python train.py --norm_eps=1e-06 --init_std_qkv=0.0456 --beta1=0.95 --decay_shape="cos"
Each number is 50 + 10 x the weight over its row's rms, rounded and kept within 0 to 99. Layers, rows and columns count from 0. The size before them is the row's rms in percent of the matrix's.

# v: layer 2 attention value, 96x96, rms 0.16, rows 62-95, columns 0-47
# o: layer 2 attention output (transposed), 96x96, rms 0.146, rows 62-95, columns 0-47
# q: layer 2 attention query, 96x96, rms 0.194, rows 64-95, columns 0-47
# k: layer 2 attention key, 96x96, rms 0.18, rows 64-95, columns 0-47
# gate: layer 2 MLP gate, 320x96, rms 0.189, rows 0-1, columns 0-47
# up: layer 2 MLP up, 320x96, rms 0.182, rows 0-1, columns 0-47
# down: layer 2 MLP down (transposed), 320x96, rms 0.17, rows 0-1, columns 0-47
v62 081:51 65 46 54 69 45 42 42 59 27 57 50 27 43 48 43 41 49 56 50 53 67 45 37 48 66 49 54 41 50 56 50 48 68 64 43 61 55 48 49 53 58 52 51 53 43 46 39
o62 096:58 29 52 53 51 53 40 65 45 51 57 46 47 38 34 51 48 62 42 48 43 38 42 52 43 48 62 47 44 40 43 55 47 57 55 55 59 50 51 38 47 61 41 36 32 33 49 22
v63 083:54 42 51 43 61 60 24 69 49 50 54 51 32 49 46 60 53 37 41 58 65 60 43 55 63 52 47 46 49 54 51 52 64 56 58 51 56 46 32 72 54 45 57 65 53 49 55 61
o63 097:64 43 38 62 50 58 71 47 57 65 63 64 42 54 58 42 43 60 50 41 30 53 52 39 57 60 47 51 51 42 34 42 30 48 68 42 60 60 51 44 27 33 58 66 61 50 52 53
q64 067:55 61 48 33 47 48 50 45 58 41 31 58 49 69 48 37 51 53 34 46 64 47 23 55 49 47 56 56 54 29 58 33 72 51 55 61 49 27 48 55 55 58 52 66 62 43 55 53
k64 084:57 04 56 42 53 38 64 66 54 57 42 55 52 46 53 58 41 54 52 62 37 47 54 52 52 38 52 42 45 74 64 59 45 49 69 54 54 49 55 42 55 49 45 52 59 48 34 49
q65 083:50 43 51 46 42 42 48 43 69 55 43 55 44 36 73 56 43 51 64 49 66 56 28 49 65 43 61 54 26 39 61 58 56 48 61 47 57 54 42 42 61 30 46 62 52 31 42 57
k65 088:54 34 53 50 56 54 49 39 47 51 41 50 58 53 44 41 67 54 50 27 36 52 42 35 59 46 35 55 39 41 41 61 49 70 32 34 51 39 52 38 39 51 58 51 32 50 33 31
q66 085:64 49 55 55 34 62 70 48 54 30 68 40 49 57 48 54 63 41 42 54 55 54 52 39 31 75 39 57 59 48 45 48 61 46 46 48 60 45 66 48 53 51 52 57 68 50 64 58
k66 119:37 47 54 63 37 63 47 55 65 60 61 43 54 50 45 47 38 42 38 46 37 48 56 60 51 42 40 63 69 43 24 53 60 33 46 47 62 64 53 58 45 33 56 49 62 68 58 51
q67 097:47 60 50 43 53 66 46 52 58 51 59 60 66 62 39 40 63 52 40 45 51 36 76 67 55 50 52 42 74 62 37 57 67 67 35 68 42 56 71 58 49 61 44 49 52 62 55 55
k67 095:62 49 53 40 48 55 45 49 44 45 28 50 57 46 44 49 43 51 51 54 59 36 42 60 64 53 48 68 44 70 55 65 51 78 60 63 57 56 51 38 51 55 50 57 55 50 29 38
q68 086:46 55 54 56 40 43 61 50 49 53 53 56 51 53 40 63 62 43 60 76 46 54 56 47 53 47 43 51 47 55 50 40 49 50 50 60 46 60 43 74 55 27 27 65 45 53 49 46
k68 109:33 64 47 57 53 41 48 36 50 57 63 53 29 68 73 63 28 35 51 54 54 59 47 64 50 40 46 47 52 49 46 40 42 62 50 39 63 50 59 34 50 58 62 62 44 46 56 45
q69 086:43 46 35 50 52 50 54 59 43 47 56 57 56 49 53 65 70 48 53 55 65 66 44 41 53 49 68 40 37 38 60 56 53 76 25 46 53 32 47 49 50 42 32 34 54 41 59 49
k69 093:46 75 50 47 58 58 34 51 39 40 44 43 63 49 45 43 72 43 48 58 33 51 55 42 49 24 58 44 56 39 42 41 56 66 39 48 40 42 28 49 28 70 44 59 41 40 48 50
q70 087:51 41 63 60 38 51 57 51 64 49 32 54 65 56 57 43 84 43 41 64 46 47 61 40 49 48 73 37 34 63 61 49 59 47 55 42 40 41 40 66 41 51 42 42 51 54 53 38
k70 097:37 49 57 56 35 34 65 47 64 56 72 52 39 68 52 40 47 43 43 57 62 48 33 61 51 48 59 48 47 40 66 41 52 34 54 32 38 43 72 55 48 50 47 48 59 57 57 63
q71 096:40 54 46 57 52 37 53 69 53 56 54 65 45 66 41 59 42 56 41 60 43 43 50 58 47 66 34 50 43 56 57 39 46 51 51 49 58 40 27 54 62 36 42 57 49 53 63 52
k71 114:57 51 74 43 47 49 33 59 55 63 61 51 64 57 42 32 59 42 56 45 54 33 45 60 58 58 46 62 62 57 41 44 65 63 61 67 41 57 40 45 56 47 64 71 43 62 44 42
q72 114:44 66 41 54 49 50 56 53 53 47 51 54 60 61 46 43 71 61 50 64 61 37 83 25 52 64 43 44 54 47 39 52 63 46 55 50 36 56 51 61 52 49 31 59 53 50 58 46
k72 095:40 63 79 47 57 31 32 61 42 62 33 53 47 56 54 40 32 60 70 53 38 38 44 49 53 62 50 59 48 59 51 50 49 62 58 53 40 60 61 45 73 56 64 65 30 59 53 45
q73 098:44 40 53 52 50 60 42 52 42 61 38 53 38 38 29 40 44 58 52 40 50 57 45 42 42 28 50 48 47 51 42 42 50 45 56 48 54 38 46 55 46 62 59 62 37 51 37 34
k73 109:51 43 60 66 41 49 67 50 44 45 59 45 41 58 56 57 61 81 48 57 43 62 48 47 58 46 59 61 48 32 59 50 52 66 45 48 59 57 48 49 34 51 42 51 69 31 49 50
q74 080:40 57 72 57 53 42 44 47 65 40 43 55 51 71 67 57 38 51 44 60 53 59 58 66 40 73 57 62 43 39 63 47 41 59 50 28 40 46 44 53 67 43 61 48 48 52 55 60
k74 101:66 52 46 56 57 50 47 49 54 39 55 58 58 44 17 54 36 52 47 47 39 36 42 43 55 51 57 40 39 47 54 54 49 64 32 49 62 34 41 35 24 52 71 37 59 59 49 49
q75 085:49 42 43 59 53 49 47 43 56 41 57 48 41 23 55 51 43 50 52 55 59 45 46 35 47 37 41 54 47 42 64 63 40 32 37 50 37 45 55 23 66 51 55 52 61 45 47 58
k75 099:60 56 51 49 51 59 45 72 44 52 48 50 64 26 47 67 51 54 60 60 51 51 56 44 58 63 43 48 71 44 56 68 56 67 34 48 46 58 23 58 49 48 45 48 59 70 43 61
q76 091:46 32 38 64 47 43 49 40 51 60 60 32 52 45 63 52 61 56 54 42 59 71 49 51 50 54 49 60 45 41 54 48 55 56 38 54 42 49 47 46 71 35 31 47 60 42 49 58
k76 118:55 47 37 49 49 55 45 64 56 56 51 45 45 34 50 56 62 38 48 42 33 47 47 57 60 59 49 55 64 61 50 61 59 33 63 66 40 44 32 59 59 52 42 41 44 53 44 54
q77 090:52 41 58 55 54 53 48 55 41 32 34 40 44 38 51 56 43 57 56 39 59 41 54 52 67 39 71 67 33 44 45 63 37 47 39 36 48 61 61 43 53 51 54 37 61 45 51 70
k77 071:44 48 51 49 62 36 39 53 41 55 52 60 54 40 29 64 28 57 62 43 65 56 27 69 57 58 41 51 65 54 48 60 43 68 45 52 60 57 32 50 55 60 69 37 40 47 60 57
q78 122:53 44 49 47 60 48 57 27 40 56 55 47 44 68 72 41 56 50 56 51 49 52 55 36 68 61 54 58 60 57 41 50 53 56 49 55 47 45 53 53 52 57 46 60 44 61 52 39
k78 120:49 39 55 49 40 43 64 56 40 71 66 53 37 62 57 41 51 56 33 49 70 69 49 49 58 55 23 56 45 43 52 51 48 52 44 47 41 41 60 41 50 40 41 64 62 50 65 62
q79 104:51 53 69 57 48 45 56 64 51 55 45 53 34 54 73 46 61 47 48 41 51 74 59 36 39 47 45 46 48 45 54 49 60 59 43 60 42 62 47 29 68 51 52 57 63 46 43 63
k79 105:37 51 50 60 34 48 58 57 61 59 54 61 56 43 61 45 41 55 52 55 61 67 59 43 48 67 25 60 45 51 41 46 50 49 37 48 31 44 45 36 59 32 39 58 61 62 49 65
q80 109:66 72 63 53 39 49 52 70 53 36 51 59 54 57 30 52 36 32 28 36 42 46 50 55 41 52 45 30 51 54 62 39 68 57 62 48 45 54 53 42 40 60 53 50 60 51 43 46
k80 138:47 60 63 40 61 43 44 41 49 43 56 57 50 57 53 46 31 38 39 41 42 48 44 43 36 33 64 51 48 51 54 52 28 34 52 39 49 46 62 47 60 66 55 49 46 42 53 39
q81 111:47 63 58 43 56 57 45 58 44 48 60 52 64 64 25 46 68 37 33 56 35 63 50 47 47 47 38 55 35 65 59 42 49 62 55 47 47 53 46 41 55 50 54 54 41 37 55 54
k81 086:27 44 60 70 56 55 58 56 49 52 45 57 52 32 48 49 56 39 50 50 51 45 58 43 50 30 48 51 41 47 47 63 51 41 38 51 37 48 68 41 60 38 57 36 44 53 44 39
q82 073:50 46 47 42 54 64 37 38 52 76 57 39 32 59 49 45 54 43 60 44 38 67 57 46 71 40 49 56 47 54 51 60 46 54 70 36 48 41 56 61 40 66 55 62 56 63 41 53
k82 082:45 55 76 55 32 48 34 46 43 47 49 51 41 59 50 30 46 42 51 33 51 52 39 43 74 39 39 61 52 50 43 43 51 42 40 56 62 37 55 51 37 33 56 47 71 62 63 58
q83 075:59 52 71 66 52 53 64 43 40 41 62 50 46 57 50 46 52 33 44 50 52 36 54 51 59 51 60 33 42 49 57 63 50 28 49 59 69 50 40 55 51 42 44 32 55 59 54 54
k83 078:55 50 63 61 59 59 44 55 64 43 49 59 60 63 38 49 58 56 48 48 44 44 46 36 24 55 67 67 35 43 63 60 41 38 66 67 54 51 56 68 68 43 45 51 56 37 50 62
q84 087:47 34 58 60 51 63 44 44 53 45 32 60 55 62 55 36 56 47 57 49 42 45 56 53 40 53 59 65 52 48 49 47 41 58 51 69 45 61 57 39 57 62 56 48 32 46 49 43
k84 090:41 36 38 59 48 48 49 44 61 61 54 61 23 44 43 42 55 66 44 48 56 80 47 40 47 50 40 51 52 54 55 64 50 57 48 40 39 41 54 37 41 53 55 42 55 38 55 50
q85 092:62 31 50 47 66 55 52 65 52 57 53 49 54 53 54 44 52 48 48 57 46 46 47 49 65 41 70 48 55 46 64 79 52 61 58 62 38 62 68 46 36 56 50 33 41 70 32 52
k85 091:44 48 52 53 45 43 61 49 40 50 46 56 49 60 53 39 55 60 50 52 58 52 43 44 38 41 42 45 48 37 58 56 74 57 30 53 56 24 75 45 37 53 45 55 57 48 37 45
q86 084:41 64 38 46 57 57 56 32 45 46 52 68 37 54 58 44 57 37 45 49 46 43 55 46 57 33 26 44 49 57 43 59 55 57 39 55 52 56 59 62 39 30 44 41 51 54 63 61
k86 085:49 41 50 44 55 58 64 44 46 38 52 58 59 60 60 53 60 44 56 42 37 47 67 44 32 53 78 61 48 35 42 47 69 65 47 64 45 59 57 60 51 50 65 52 44 40 41 49
q87 100:46 46 61 41 50 56 50 37 33 76 63 60 48 57 46 42 68 45 51 46 59 62 45 40 47 37 27 36 57 59 54 53 60 43 48 61 55 32 60 57 40 65 42 44 49 40 45 28
k87 096:47 49 54 41 41 31 47 45 48 45 51 54 41 48 72 52 59 30 51 41 41 45 56 33 37 40 46 46 46 62 39 46 38 33 75 61 46 53 40 54 59 48 41 53 48 42 41 45
q88 095:65 61 43 36 48 53 54 48 57 49 66 41 68 48 55 57 63 51 38 49 58 34 54 45 50 45 35 43 65 54 37 49 39 50 25 68 65 56 46 67 52 45 51 34 40 57 44 64
k88 089:62 46 57 53 35 40 52 43 40 50 47 68 49 32 53 63 61 62 52 62 57 48 51 56 47 48 58 37 38 42 49 43 38 61 39 61 47 40 46 57 52 53 30 54 38 28 58 36
q89 089:53 47 50 53 52 43 56 55 43 60 42 50 39 39 58 42 46 46 69 42 59 48 55 58 60 45 65 44 56 41 42 55 50 54 28 60 58 45 53 60 58 33 47 51 59 54 66 54
k89 089:39 66 35 21 46 55 60 47 60 45 49 43 47 49 61 45 45 59 62 69 49 55 54 65 55 55 53 47 51 68 52 44 41 52 75 48 35 52 45 49 63 44 61 55 47 54 47 61
q90 083:48 37 53 63 54 36 77 56 57 52 52 51 50 62 57 51 57 56 69 47 74 62 36 57 53 61 45 51 70 54 35 52 36 45 44 62 58 51 49 55 77 41 50 46 54 46 61 50
k90 086:43 57 33 40 52 34 49 30 65 56 62 47 42 58 49 55 34 38 51 45 57 60 44 60 42 37 60 62 63 41 47 45 35 40 46 46 46 41 44 49 69 53 53 44 31 56 58 61
q91 080:51 49 50 47 47 52 43 54 56 45 41 59 38 46 52 36 47 54 68 64 51 56 58 47 37 62 33 69 39 54 64 65 53 53 48 53 40 68 50 38 63 51 55 52 37 49 47 39
k91 084:34 49 57 66 63 43 37 53 46 60 53 60 44 69 57 59 38 60 55 43 55 67 47 50 63 46 36 48 22 47 51 55 65 64 36 36 53 58 49 32 32 41 69 51 41 46 66 49
q92 093:67 48 50 51 35 51 74 62 50 53 50 36 47 47 58 57 51 61 46 46 40 48 53 57 51 36 57 45 60 50 59 70 56 61 44 62 30 49 47 45 65 46 41 67 48 30 33 46
k92 086:51 43 40 43 43 58 57 41 65 54 64 42 44 57 63 53 61 38 31 40 43 43 49 71 30 37 43 34 45 58 52 53 46 37 55 49 55 48 56 68 29 48 51 60 44 38 46 58
q93 102:61 42 52 58 57 46 66 35 52 59 61 58 56 57 49 57 40 44 40 45 61 36 50 40 62 52 52 50 63 58 56 64 30 49 43 48 66 27 46 46 38 61 53 62 56 77 55 57
k93 101:37 47 64 51 54 55 50 58 44 43 39 47 64 36 48 59 52 62 50 43 58 51 51 45 35 43 63 82 44 45 62 51 56 44 28 44 47 51 61 41 63 40 36 54 43 24 59 46
q94 088:52 30 60 59 44 47 52 43 44 50 47 45 42 62 49 64 52 42 52 45 55 45 67 42 41 70 49 60 38 57 46 43 51 18 42 29 62 52 53 65 54 43 43 46 55 43 56 25
k94 095:50 55 48 56 54 57 48 52 55 57 53 45 39 31 43 39 37 54 41 35 50 50 42 64 39 58 50 55 47 55 69 47 18 41 56 56 61 42 50 43 34 59 53 56 47 65 51 54
q95 123:60 44 58 62 49 48 42 44 34 54 37 52 42 60 44 42 63 56 52 42 43 50 66 32 57 36 50 49 56 54 61 41 59 73 43 74 49 46 60 41 36 58 56 48 53 51 36 56
k95 123:49 64 33 71 33 50 46 60 49 44 47 44 50 59 62 40 57 67 38 43 48 60 52 40 43 41 36 55 61 40 41 49 55 62 48 52 50 34 72 51 32 45 50 44 66 48 39 63
v64 076:35 50 47 52 49 46 50 44 56 54 41 54 47 44 37 44 47 46 54 38 50 59 53 43 39 39 43 50 53 43 49 48 34 36 74 51 40 35 42 54 54 56 48 70 37 53 43 58
o64 080:47 44 53 55 53 51 42 44 28 44 60 59 39 59 37 42 46 44 56 48 64 52 39 57 47 52 52 41 52 46 54 46 59 36 55 55 54 36 63 61 30 41 36 31 30 44 49 38
v65 083:46 65 58 44 45 40 62 40 39 63 53 40 30 78 50 36 44 44 56 40 39 56 49 57 49 57 59 59 31 68 52 53 44 54 48 60 45 43 50 27 56 47 43 43 61 59 46 59
o65 086:44 48 44 46 36 70 47 54 54 53 47 44 54 31 64 58 51 54 56 65 50 40 46 61 43 52 49 43 53 53 39 51 45 56 46 57 48 50 63 49 59 55 61 43 69 44 41 43
v66 084:46 34 54 58 50 51 42 72 47 45 51 65 41 50 69 58 56 63 49 67 52 58 68 47 67 42 53 50 46 74 58 44 53 68 37 50 59 59 69 52 47 51 44 47 68 36 65 50
o66 088:56 64 69 54 40 61 57 44 58 50 52 39 44 41 28 66 33 57 52 57 45 52 29 55 36 45 55 54 53 54 49 57 62 39 53 35 42 48 40 48 50 62 60 66 69 43 36 43
v67 090:46 47 46 58 58 51 54 51 32 52 51 56 47 50 42 54 54 57 46 57 68 40 55 42 62 58 60 50 49 27 51 65 62 59 36 54 65 45 51 61 32 44 71 40 56 38 46 29
o67 088:47 40 66 48 46 54 35 46 27 44 60 38 59 51 42 55 58 60 71 38 41 40 46 36 41 56 55 53 62 56 49 32 46 39 59 48 47 38 47 46 56 52 50 50 55 54 63 65
v68 078:44 64 37 38 40 50 59 40 50 59 51 52 46 61 46 53 45 30 48 45 80 45 55 50 41 46 31 30 51 57 51 36 37 38 61 51 61 48 56 59 58 42 49 51 52 57 52 39
o68 084:47 54 52 42 67 64 44 48 49 52 56 39 34 47 66 54 48 41 30 53 61 50 68 49 58 48 40 49 50 66 49 22 42 52 41 55 45 54 53 56 60 46 46 53 42 48 35 34
v69 083:36 64 53 53 43 54 67 36 51 53 59 55 65 49 42 53 49 58 48 42 43 62 40 58 50 55 47 76 23 49 46 50 61 47 48 46 49 53 38 58 48 62 53 51 57 64 32 51
o69 087:55 44 42 50 47 76 46 38 34 51 36 50 44 45 73 43 68 39 56 38 45 43 38 31 45 48 35 32 48 42 55 34 59 39 56 48 47 51 52 31 42 65 53 44 66 49 55 46
v70 081:48 40 57 42 35 39 60 42 51 64 49 48 26 42 52 43 46 57 64 50 25 48 52 49 50 63 62 60 52 51 53 39 56 30 44 55 65 57 38 63 55 58 46 60 57 52 43 41
o70 080:31 58 55 44 47 58 64 59 31 35 52 67 40 64 51 44 37 56 65 45 61 61 53 53 32 52 55 32 53 55 50 50 46 52 44 49 49 35 54 48 74 38 50 53 49 53 47 75
v71 072:52 56 51 51 50 56 45 52 50 42 42 37 49 55 53 56 41 56 37 56 60 60 51 37 56 56 31 58 52 61 50 42 75 33 51 44 48 47 63 59 57 38 67 64 54 47 55 67
o71 074:50 57 40 63 50 47 55 53 53 46 54 41 59 50 60 58 29 52 38 42 46 52 48 46 33 59 62 57 34 44 53 40 58 50 57 47 55 43 52 42 41 61 48 42 69 68 52 52
v72 082:57 55 43 65 59 48 52 50 50 56 32 58 41 33 34 49 43 39 59 35 48 46 46 42 62 64 52 59 62 56 51 70 42 52 43 62 45 43 57 51 50 55 68 56 50 55 53 46
o72 093:58 47 44 46 70 44 37 46 44 47 65 48 59 47 25 54 60 50 36 53 46 53 64 65 51 66 49 39 57 59 58 50 52 35 50 31 50 39 57 54 57 37 56 43 62 50 71 42
v73 089:48 55 58 53 51 34 52 76 42 66 54 58 24 36 36 38 26 70 44 65 48 46 54 33 38 55 55 75 66 58 63 42 48 57 43 57 39 54 50 57 62 64 61 47 45 33 59 51
o73 095:30 44 46 47 51 47 48 54 65 64 64 44 56 37 47 65 44 65 52 51 54 36 55 62 44 71 58 45 40 44 55 51 48 56 49 40 57 58 50 47 49 48 38 45 59 61 56 65
v74 096:37 57 61 46 47 46 36 43 53 40 37 60 51 44 64 48 34 54 44 49 44 53 48 74 45 57 39 37 51 54 47 36 29 35 54 54 31 48 31 56 50 48 58 57 42 57 49 56
o74 098:62 56 43 50 52 59 60 50 50 40 51 66 47 38 51 49 72 51 50 59 55 52 51 54 65 60 27 45 63 60 55 67 60 45 46 64 49 44 55 43 37 49 65 47 65 54 32 53
v75 080:55 56 62 32 53 40 54 42 38 66 50 42 49 41 54 50 50 71 44 58 43 43 48 53 55 42 41 63 50 47 45 41 37 36 55 50 44 48 45 40 40 34 41 51 37 44 47 52
o75 084:38 40 35 47 31 61 56 55 44 46 45 68 54 41 50 34 73 44 71 57 71 27 57 49 49 48 35 41 35 53 41 49 56 57 48 62 45 57 45 73 74 54 44 36 47 49 48 51
v76 089:54 40 46 46 54 48 48 57 55 76 55 51 57 45 47 41 47 47 57 48 58 40 45 55 56 53 42 44 54 54 58 52 55 60 52 44 64 66 69 36 61 32 38 60 50 49 41 51
o76 087:38 55 50 60 63 42 43 47 55 47 64 58 42 34 55 52 30 49 37 48 53 58 55 49 47 49 46 49 36 44 62 63 55 50 39 44 37 40 47 57 42 50 67 43 56 27 38 30
v77 069:31 55 55 38 53 48 42 55 55 58 38 40 39 63 56 36 42 49 45 38 32 48 35 72 48 51 41 41 47 47 41 43 23 31 58 37 46 55 48 42 59 51 47 56 35 69 54 43
o77 080:42 60 39 56 54 44 48 44 68 45 57 67 29 70 58 36 59 54 44 43 48 49 66 55 60 46 69 46 54 32 55 73 52 42 40 69 45 53 54 43 52 64 43 51 39 57 42 42
v78 080:37 37 63 30 53 57 59 60 51 52 62 59 59 44 58 53 46 50 42 36 57 50 60 49 48 30 69 43 32 46 66 41 47 44 49 51 57 68 31 64 67 33 53 53 46 44 46 37
o78 091:48 64 63 73 50 48 46 52 51 48 53 49 51 49 81 56 59 60 57 64 50 64 57 64 50 50 31 60 34 46 45 56 49 49 45 53 43 58 60 38 56 51 43 68 35 55 47 74
v79 090:46 62 57 54 52 49 53 46 76 34 46 48 46 60 42 44 39 56 45 38 21 55 50 57 40 34 48 46 38 46 55 60 47 36 80 57 40 39 26 41 47 61 55 49 46 57 22 50
o79 092:44 51 40 45 67 54 61 36 42 65 41 65 41 65 48 36 57 38 49 75 53 50 51 46 60 46 37 47 51 54 42 55 46 59 37 51 41 38 69 56 33 46 54 66 41 62 48 52
v80 068:41 42 30 58 36 43 63 49 37 44 65 42 41 53 50 34 54 42 46 52 47 46 58 53 60 37 45 42 57 40 48 55 33 60 51 60 33 40 52 70 48 36 49 46 48 39 56 53
o80 077:54 46 55 44 52 30 36 63 60 33 51 48 53 48 50 55 47 40 29 45 50 43 54 48 61 44 58 64 29 47 62 44 55 38 64 59 84 30 43 48 56 31 67 56 42 50 50 50
v81 077:54 59 55 43 45 32 59 62 45 57 38 44 25 47 45 55 70 46 65 51 55 46 48 47 51 51 42 50 64 61 50 39 35 65 45 56 66 67 57 42 49 43 65 43 55 48 67 36
o81 080:55 46 43 47 46 67 46 41 55 60 59 41 52 51 48 52 56 60 51 64 53 59 38 43 40 57 52 33 57 53 61 78 32 49 63 49 51 56 48 26 52 54 49 59 49 36 41 48
v82 078:53 49 48 55 70 53 44 54 53 57 47 48 60 29 43 65 51 64 44 37 40 52 49 40 58 47 59 56 54 44 43 56 68 48 34 51 44 49 50 47 50 61 69 45 32 58 53 53
o82 082:54 56 49 55 45 22 34 36 57 49 61 55 60 42 37 35 52 61 49 49 48 48 54 45 38 63 54 58 47 37 47 46 33 49 62 24 62 54 50 46 23 54 51 50 53 55 74 40
v83 099:47 40 55 43 44 46 64 55 36 78 54 54 29 44 48 47 50 48 57 77 61 57 55 53 75 42 31 58 49 68 62 39 56 47 38 47 33 69 42 72 49 43 30 58 52 51 57 49
o83 095:37 51 49 47 39 43 46 58 43 40 61 51 36 28 47 49 54 40 36 49 58 47 58 52 33 41 38 45 48 50 63 51 41 26 34 51 61 55 53 51 56 36 55 53 57 44 54 62
v84 084:68 49 42 54 62 58 35 60 52 52 40 60 69 39 78 31 51 41 35 35 54 43 76 64 45 42 61 68 55 39 64 45 46 44 66 52 52 56 50 48 60 54 28 43 48 41 67 32
o84 088:64 58 59 64 35 46 62 56 55 50 45 58 54 55 42 48 54 47 61 36 44 62 55 51 52 49 52 56 21 40 55 51 57 73 57 36 48 66 39 56 50 46 78 51 26 56 38 55
v85 090:43 53 42 37 69 59 29 42 50 60 50 45 62 63 37 47 58 49 38 42 29 43 48 64 67 53 48 46 57 54 35 64 46 42 61 42 38 61 54 63 38 64 68 40 35 56 47 44
o85 101:65 53 45 36 42 57 48 45 48 55 39 63 43 38 54 34 52 46 46 50 50 40 55 37 50 49 43 49 60 65 66 39 53 45 41 62 42 52 48 42 42 55 58 57 62 67 50 38
v86 076:58 55 51 47 38 42 50 53 35 61 52 46 54 51 52 66 39 49 56 52 59 60 51 50 49 45 54 62 39 66 65 55 35 43 47 21 45 45 68 51 47 45 32 30 50 45 59 47
o86 075:41 46 54 69 58 62 49 61 71 57 48 37 69 52 47 51 58 57 42 66 49 53 52 48 55 59 51 63 47 50 59 55 46 51 54 62 70 52 57 60 69 50 55 32 57 52 59 53
v87 083:50 51 64 68 51 44 43 54 58 54 59 50 47 43 60 55 55 44 50 67 41 48 48 49 48 46 47 47 52 46 67 67 74 52 55 49 54 57 37 67 47 62 35 65 49 35 57 56
o87 087:45 35 36 50 54 46 62 49 45 36 44 47 39 52 33 45 38 43 62 45 49 71 41 48 51 43 57 29 41 58 65 44 53 51 48 33 43 37 38 41 49 42 51 36 48 40 48 58
v88 069:55 52 31 45 39 55 47 50 54 50 66 47 45 50 42 48 50 57 63 67 45 48 54 38 32 33 47 51 34 44 45 48 59 64 51 47 63 56 62 44 50 49 53 56 57 46 57 56
o88 079:61 47 50 42 51 66 39 57 59 36 51 47 54 38 46 56 34 52 49 43 58 39 42 56 41 52 44 54 53 54 42 63 51 63 69 69 60 41 65 43 53 71 50 38 70 56 31 38
v89 077:50 63 49 58 57 56 43 45 52 40 45 56 59 64 58 51 45 64 44 53 29 49 52 67 50 62 31 61 70 38 49 58 62 57 55 57 33 43 47 52 75 62 59 50 35 58 34 52
o89 085:45 52 38 54 34 38 42 39 53 37 51 55 35 53 51 45 56 48 53 42 49 41 48 47 64 57 49 45 58 40 49 39 49 64 54 61 52 60 61 50 32 78 52 52 62 67 48 46
v90 077:21 50 47 54 37 58 29 64 57 53 40 47 61 57 48 64 50 47 39 50 53 41 49 56 65 57 50 43 62 59 52 50 39 67 50 50 58 53 31 32 54 49 34 56 52 66 47 63
o90 082:59 63 56 38 50 44 64 53 60 44 50 70 50 51 41 46 52 50 37 47 40 73 44 48 52 52 37 53 43 51 59 58 66 40 67 44 47 44 35 43 31 65 59 66 64 41 35 37
v91 071:39 55 44 45 41 34 53 39 47 63 64 47 61 55 53 61 43 57 66 47 48 41 40 33 46 53 43 58 61 66 54 60 32 38 52 56 54 46 59 49 43 53 67 69 53 47 49 56
o91 083:51 57 41 39 57 64 57 48 59 47 31 33 58 52 41 42 67 59 23 62 62 39 48 51 53 67 49 46 32 46 54 47 68 42 46 38 54 52 35 49 52 72 37 51 40 43 62 34
v92 080:61 50 52 59 65 67 53 60 65 43 51 54 50 56 55 35 64 66 49 64 39 47 66 46 29 59 62 47 58 44 50 58 47 47 55 45 28 37 34 53 54 58 56 49 37 37 42 37
o92 084:48 55 68 53 41 37 38 60 45 47 46 56 37 66 49 59 42 43 42 51 46 39 46 50 68 63 52 58 58 40 33 39 59 60 38 36 46 54 42 54 51 58 67 70 45 65 47 70
v93 090:47 42 48 44 62 49 53 54 49 66 53 49 36 51 68 54 43 65 63 75 36 42 54 40 56 45 78 60 57 59 58 60 38 58 37 53 60 53 60 60 67 55 41 58 53 49 51 54
o93 099:53 69 56 63 43 45 53 38 62 46 38 40 50 40 48 32 49 39 52 49 44 43 48 60 43 62 44 48 33 45 44 60 50 48 56 30 34 65 44 46 66 44 58 54 60 39 69 38
v94 081:34 49 33 55 37 53 46 69 48 48 41 63 43 68 62 49 35 53 55 41 57 45 49 65 40 42 14 57 52 42 54 44 33 50 50 40 67 49 41 65 61 45 51 60 50 67 43 47
o94 082:54 51 49 49 60 39 56 27 53 44 51 45 46 48 45 56 46 65 34 60 50 56 56 51 64 43 58 52 42 38 52 57 48 65 44 84 50 53 44 59 52 55 54 52 41 43 30 36
v95 076:49 48 40 48 59 56 50 49 55 56 56 53 52 49 51 69 41 53 25 52 56 49 55 62 43 54 29 72 60 28 60 45 40 53 63 51 51 41 41 47 47 49 63 37 43 42 41 53
o95 091:45 54 62 42 55 57 47 50 55 40 44 53 61 46 42 46 43 63 43 53 58 53 44 37 50 55 47 46 38 50 51 62 64 55 66 59 54 53 58 58 44 85 39 44 65 65 45 45
gate0 103:52 39 57 59 45 36 57 75 36 51 39 64 47 45 38 58 49 52 61 28 36 38 51 43 53 48 49 49 56 39 57 40 60 48 49 44 47 61 39 28 55 61 60 52 41 61 37 43
up0 106:59 46 42 59 32 39 67 69 40 48 44 54 48 54 44 40 59 52 63 42 46 36 38 53 43 53 58 51 45 41 61 51 51 58 43 56 51 61 44 24 59 60 55 51 40 62 43 50
down0 107:34 47 38 50 48 40 44 72 32 49 41 39 33 59 55 61 54 51 38 42 37 42 53 51 46 37 57 40 50 54 36 50 53 46 34 42 36 36 38 51 46 63 48 53 47 61 28 33
gate1 113:54 59 42 50 57 53 48 45 32 54 51 60 47 57 50 36 57 37 52 62 42 38 59 42 65 58 40 47 67 56 46 51 39 66 49 58 43 57 49 47 36 57 61 48 49 59 42 41
up1 117:47 43 60 46 72 54 52 49 40 64 41 65 53 45 45 35 51 50 54 37 52 30 46 50 55 56 44 33 67 52 35 40 41 65 57 68 40 48 44 45 40 77 54 46 44 67 34 33
down1 105:65 59 50 29 41 58 47 37 42 42 55 43 59 39 39 47 49 57 39 36 44 38 45 39 47 55 42 49 62 58 45 51 69 40 62 43 41 66 60 48 39 54 46 48 75 52 55 45